Each number is 128 + 32 x the weight over its row's rms, rounded and kept within 0 to 255. Layers, rows and columns count from 0. The size above them is the row's rms in percent of the matrix's.

# layer 2 attention key, 256x224, rms 0.0825, rows 171-185, columns 0-111
size [ 99 107  91 106 100  94 101 117 126 112 106 100 104  99  99]
[[185 188 147 137 172 137 178 162 151 190 112 104 188 144 140 108 173  84 108 122  52 184 110 144 128  95  92 158  54  93 137 176  88  84 107 106 149 162 146 129  84 108 107  99 109 135  94 111 135 200 150 178 102 129  88 162 135 124 126 102  88  88 163 141 191 123  87  79 129 137 134 114 118 140 118 163 122 117 137 158 129  88 118 161 119  85 118 161  84 135 101 107 127 125  99 163  88  92 101 104 149 115 152 177 121 128 132 140 111 133 168  89]
 [120  93 184  97 155 121 133 176 141 161 134 156 151 124 182 107  84 189 160 135  92 200 166 148  78 107 129 129 133 167 172 159 123 116 121 157 160 144 161  95 134 109  92 120 106 167 180 137 210  83 121 168 145 125 115 137 134 140  40 104 105 123 131 153 187 145 124 124 111 135 137 118 160 142 175 134 138  84  90 137 133 138 101 164 102 155 150 107  66 119 126 136 119 130 114  62 136 155 132 128  82 117 170 148 121 138  85  98 189 140 127 140]
 [159 120 114 123 177 175 147  87  85 126 130 112 153 139 127 133 156 119 119 215 135 181 106 149 115 156 142 133  89 116 138 105 105  94  99 132 144 155 108  70 102 125 167  83 107 172 192 156 114 120 125 138 117  69 130 126 144 102 118 113 131 123 107  87 118 142 201 152 162 123 128 186 146 179 164  72 174 126 110 109 135 159  79 108 110 101 143  74  91 150 129 113 165 107 114 169 109 120  96 138 126 103 164 153 132 196 113 216  90  96 174 124]
 [ 99 153 110 141 143 156 194 108 148  85  98 120 148 148  95 179 176  84 124 170  91 118  39  84 156 118 137  84 139 115 118  96 163  82 101 135  98 151 110 136  79 149 118 124 143 150  96 116  72 133 152 146  59  66 147 112 191 105 140  83 113 105 134 116  66 106 117 155  84 118 111 134 137 156 121 146 113 140 135  98 139 135 139  75 188 126 161  97 143 138 111 120 124 173  91 174 205 135  74 109 207 166 145 116 140 131 166 136 133  95 107 124]
 [138 219 126 177 167 114 111 167 145 149 138 153 131 124 110 117 177  81  90 156  84 147 106 179 158 138 132 133  76  94 102 108  51 101 134 139  89 117  85 124 102  91 166 130 102  56 119  48  70 159 164 179 145 149  85 158 176 130 163 164 114  81 182 151 174  75 121 105 104 137 169 136  82  87 105 179 106 139 122 152 191  61  86 161 118 136 107  96 147 135 155  84 115 149 109 158 116 126 128  94 147 109 124 151 113 134 150  67 143 125 123  81]
 [185 103 177 174 159  90  73 108 102 140 179 114 113 117 121 120 140 136 118 150 182 141 130 200 116  74  95 120 124 110 112 135  96 178 133 181  58 124 157 140 109 126  88 114 135 167 188 112 123 145 124  64 170 141 103 151 114 152 111 106 121 125 132 126 167 112 178 119 132  91  95 138 105  62  91  92 155 117 114 141 126  85 105 154 121  81 140 140 124 131 164 108 150 105 161 179  86 105 174 113  91  98 151 168 171  79 155 187  52 172 124 123]
 [152 132 100 110 147 112 159  89 161 145 119 115 131 128 154 131 104  70 139  73  87 115 125 145 112 141  83 162  70 120 139 169  83  73 142  79  98 131  94 137  94 148 135 136 136  82  44 137 133 128 166 228 113  92 123 159 117  86 123  96 134 129 161 133 134 115  77  82 163  80 123 103 142 137 118 241  84 126 139 150 147 122 125 156 133 153  79 160 102  94  95 104 163 198 109 140 157 129 135 100 123 150 125 140 116 147 112  91 140 140 118 111]
 [124 147  66 115 194 130  83 133 111 113 114  79 158 158 113 152 170 110 155 200 140 155 138 178 137 152 124 176  73 108  90 103 111 111 108  71 157 140  66  99  83 125 146  98 104  57 123 118 121 171 136 247 112  90 100 160 141 121 100 102 194 177 102 107 159 109 148 166 156 136 131 178 119 157 221 196  89 114 146 127 160 154 119 123 131 183  98 123 139 140  82  86 188 176 145 160 105 159 173 168 113 152  97  96 132 214 109 120 126 121 118 133]
 [131 152 114 103 105 107 127 177 180 126  93 109 182 148 119 150 141 104 121 128  79 146 130  65 138 115 143 121  63 127 139 121  85  90  88 123 195 128 162 102 126  99  97  65 136 166 134 125 118 126 165 186 112 129 121 171 146 150 131  85 107 117 134 110 183 149 139 193 151 120  97 161 168 165 156 148 172  98 167 137 134 167  83 114 162 181  84 117 115 153 142 111 178 118 104  62 120 146 119 155 157 132 150 149 128 193 112 142 123 118 166 140]
 [129 186 112 143 104 176  99 139 177 178 126 157 149 160 127 162 115 108 105 153  84 170 105  30 134 134  88 140  82  93 121 116  54 107  90 123 104  92  93 154 138 112 157 113 138 122 170 128 109 131 122 147 117 117 139 109 137 131 159  81  92 142 177 112 144 112 114 193  94 116  99 133 157 181 143 137 123 147 168 209 132 187 113  91 168 121 134  77 155 180 132  97  95  96 129  65  83 135 103  93 179 148 191 120 117 146 140 162 108 116 135 134]
 [ 98 111 119 106  67  91  83 145 152  76 124  97  82  91  83 134 159 154 100 139 116  75  76 139 142 171 123  83 161 146  58 129 205 232 168 107 160  87 157 126 150 105 145 142  76  51 150 109 120  87 118 159 137 129 120 126 132 133 139 161 170 110 135 158 118 131 129 132 106 197 168 105  74 143 104 135 104 169 112 131 132  85  87 127 132 119  95 169  93 109 156 162 156 136  90 119 119 104 143 191 157 123 102 127 134 109 169  77 139 125 106  75]
 [131  69 156 112 155 138 148  57 105  84 116 136 168 115 164 130 133 124 126 127 137 152 245 164  53 134 166 153 134 129 170 151  75  60 115 137 185  93  96 138 141 136 139 101  91 132 119 158 160  97 142 188 117 110 138  90  84 101  80 149  84 156  94 108 185 108 176 153 156 149 145 136 175 145  56  68 163 131  83 153 161 112 130 159 112 139 141 104 113  77 131 104 157  80  78 131 129 125 144 116  56 110 152 110 127 146 169 133 105 135 200 134]
 [150 107 124 138 110 165 126  94 121 172 145 132 108 147 105 129 154 126  78 132 173  83 108  96 118 136  97 158 150 119 110 107 158 174 132 115 135 123 147 165 166 157 150 152  92 153 172 160  71 118 131  64 154 117 160  54 104  84 118 136  94  96 128 127  96 139 135 111 113 144 100 124  68 100 104  50 154 151 108 140  85 128 137  81 138  72 172 200 108 148 147 136  99  82 111 169 103  57 124 132 140 113 145 130 144 102 149 202  67 154 135 112]
 [170 121 106 161 109  65 107 134 135 172 154  85 119 131  77  67 135  87  53  66 144  73 158 119 211 103 152 153 119 131 132 147  86 169 138 158 103 138 215 114 166 129 159 144 127 157 145 111  88 172 182  60 193 151  90 146 119 134 196 179 128 117 145 118 149 156 104  56 175 156 120 137 107 109 122  97 197 139 135 133  93 134 111 112 120  68 120 143 124 131 178 150 145  75 125 159 107 125 114 125 130  69 119 156 162 104  96 150  68 148 156  64]
 [136 138 146  97 121 188 115 160 177 188 141 163 105 133 102 139 143 124 129 119  95 145 104  31 136 152 105 134 106 103 106 142  84 123 107 134 142  87 145 109 122 140 183 125 145 141 156 141 182 127 112 147 145  96 141 107 124 143 137  91 118 127 108 119 141 161 109 177  65 109 113 150 174 163 169 132 160 163 148 211 108 165 103 105 173 153 101 115 141 200 144 145  91 132 125  38  79 140 100 138 208 120 172 100  74 171 104 149 121 120 121 168]]
# layer 2 attention query, 256x224, rms 0.0874, rows 172-185, columns 0-111
size [115  86 141 124 131 106 125  81  71  93 112  97 127  75]
[[126 104 150 106 168 107 214 107 167 106 114  55 124 124 143  80 141 165 160 166 138 135 103 137 137 150 114  68 191 135 130 173 144 130 163 162 114  98 153 140 156 128  77 139 156 173 130  98 154 132  62  91 103 140 120 106 180 133  98 127 112 102 102 117 127  87 129 156 141 124 165 123  82 142 129 175 168 105 116  90 162  70 149 160  90  94 132 127 174 134 112 192 130 148 138 151 141 107  83 125 148 146 138 115 167 124 154 167 111  93  90 103]
 [150 120 125 130 226 127  89 131 161 132 126 151  79 157 131 151 121 117 136 182 114 113  94 134 155 149 101 173  82 116 190 138 126 130  86 135 122 154 122  66  88 130 137 120 157 127 197 118 169 104 151 170 140  97  90 146 120 129  57  96  89 130 157 119 133 132 103 183 130 148 142  81 144 182 159 109 135 156 104 135 146 145 104 102 135 141  85  47 146 145 136  85 140 138 116 112 107 118 121 187 153 115 117 110 136 153  91 129 128 105 173 140]
 [166 127 155 124 151 147 101 180 112 188 123 155 114 154 115 158 151  84 114 160 112 122 117 125 181 102 110 166  79 105 222 106 130 123 106 126 130 115 126  68 110 110 143 113 134  94 198 120 102 124 148 161  93  85 120 159 109 179 112  71  93 119 161 122 139 192 107 144 117 149 125  98 181 171 154 154 125  68 142 142 146 178  97 120 150 185  50  93 142 199 137  87 120 104 110 109 101 151 120 181 127 119  99 112 155 161 139  74 113 146 121 135]
 [132 127 150 117 103 126 168  84 134 104 139 101 127  72 142 103 131 203 159 100 113 125 118 146 143 140 106  76 211 151  73 119 155 137 141 119 111  98 143 138 116 134  86 166 121 166  99 108 153 134 127  85 141 167 158 159 167 165 145 121 133 152  78 128  57  91 128 129 144 134 180 156 120 177 100 112 139 139 108 111 186 174 149 151 115 101 192 143 124 117 129 140 124 133 111 114 174 140 113 102 100 146 169 155 148 131 193 165 106 110 102  71]
 [178 166  93  99 172 115 145 115 107 146 107 172 195 171 161 167 142 103  92 109 179 111 153 108 111 127  95 154  89 154 156 128  95  82  90 130 136 167  72  84 140 142 183 124 105 137 161 144  84 115 138 142 100 111 108  78  97  86 119 146 136 112 171 104 222 127 155  83  93 150  93 115 102  74 164 102 151 135 111  80  82  59  96  78 123 144 115 166 135 127 104 134 105 133 133 111 142 114 125 146  95 107  96 151 122 128 111 130 125 113 165 140]
 [118 126 163  93 103 126  97 144 125 169 139 112 135  91 112 146 173 134 156 163 130 142  46 147 175 121 163 104 122 118 166 169 160 161 172 117 149 112 108 175  93 102 128 155 130  93 130 121 133 146 128 123  72 150 157 122 155 193 155  89 142  98  60 138 114 176 135 156 149 116 158 147 108 146  94 147 119  86 107 180 149 227 106 140 119 187  84 136 112 134 139 126 188 122 116 131 172  96 134 153 137 188 163  75 161 124 149 118 131 205 106  96]
 [161 180 149 158 153 163 106 179 130 118 122 144 136 132 186 142 100 135 136 157  98 133  96 114 133 115 163 117 119  95 193 138 154  91 108 143 111 118  82  48 119  94 117 141 107 109 193  77 143 118 109 175 106 103  90 188 144 198  84  78 101 120 134 130 160 121  89 144 127 158 135 130 154 163 171 111 148  98 124 138 143 128 112 128 129 151 107 123 123 171 159 117 122 132 117  76 108 161 103 143 124  98 152 160 134 206 144 113 126 146 135  58]
 [117 170 129 129 171 148  57 171 153 151 180  62  98 107 134  77 162 149 221 147 147 173 124 150 162 155 130  97 121 112 161 126 117 133 105 131 162  87 150  81 133  44 118 112 143 115 148  80 121 156  88 115 122 161 117 129 171 147  85 130 123 154 139 157 160 139 118 184 108 149 165 131 104 138 112 141 164  65 154 122 221 150  54 129 157 194  97 103 143 151 115 160 144 127 152 121 154 124 127 162 160 133  55 127 190 196 166 114 155  99 108 118]
 [153 121 128 124 134 123  32 163 151 177 131 118 133 142 158 125 141 151 160 154 127 164 110 130 110 118 139 153 139 117 133 118 100 120  82 143 167 138 151  93 140  77 112  60 171 131 115  74  99 122  95 153 189 134 136 125  87 142  70 107 150 170 149 113 154 140 114 123 163 187 144  84 186 124 157 125 134  90 150 158 174 167  94 123 133 175  89  91 149 168 142 136 154 177 191 110  83 130 105 132 144  89  89 125 107 148 121 103 176  77 174 130]
 [143 113  94 154 106  74 147 134  95  98 128  77 110 123 106  89  44 113  99 136 125 130 182 103 167 139 143 129 165 126 132  98 173 142 156 151 109 144 102 174 167  94 162 152  64 106 117 173 121 128  64  81  74 166 137 152 146  87 139 142 191 137 141 129  88 113 110 120 165  94 118 172  95  90  80 187 139 174 135 118  74 131 129 156 146 108 110 118 136 108 172 185 117 128 168 169 144 183  91 105 136 131  89 140 100 168 115  99 180 122 127  89]
 [ 83  95 170 153 173 162 143 119  93 109 102 106  97 146  86 137 163 152 167  87 145  86 102 152 165 113  81 127 135 108 152 128 139 152 129 168  90 109 146 139 113 120  67 155 146 176 106  62 107 133 133 114 192  88  71 171 147 121 100 105 116 122 181 100 102  95 130 171 134 134 140 110  90 159  77 137 146 164 133 107 180 120 159 129 143  85 143 126 184 106  92 144  96 123  98 127 160 140 119 113  99 113  67 123 111 144 200 164  65  72  90 181]
 [115 121 119 124 130 147  85 146 123 153 142 167 130 204 103 145 104  97 116 154 102 132 125 127 149 127 137 199  36 134 189 136 100 142 117 146 129 192 128 121 110 121 174 121 163 128 117 187 101  92 127 151 125  97  95 108 106 104 136 166 141 132 211 116 140 177 134  98  97 133  99 128 160 114 129 142  99 149 136 146  60 108 120  95 145 136  72  37 128 152 129 124 106 156 137 129 120 116 103 125 140 129  96 119 103  98  69  99 163 124 150 202]
 [105 147 166 144 122 151 104 128  92 124 136 118  70  87 101 131 130 144 173  83 106  95 117 170 188 115  84 147 127 132 101 167 145 193 159  72 120 117 155 147  77 114 130 149 154 103 145 114 170 168 126 109 128 156 136 158  74 148 140 152 156 184 136 170  83 133  84 122 115 112 153 154 124 169 157 141  90 148 101 133 144 188 174 144 134 108 137  70 177 140 108 147 124 172 196 126 110 149  76 144 143 147 122 130 150 155 115 144 141 102 100 182]
 [133 108 180 150 140 122  73 178 171 172 134 105 161 135 130 133 121 130 202 179 158 149 123 130 122 122  88 153 156 127 180 183 111 144  74 160 134 138 153 127 126  61 129 116 129 122 110  90 117 109  87  89 138 132 128  81 112 119  90  92 144 236 159 122 148 177 149 115 141 162 136 126 124 112 114 122 105 121 123 131 152 150 108 113 125 160  73  69 198 165 125 154 168 139 217 144 100 150 102 150 123 137  60 108 157 110  87 132 136 119 160 160]]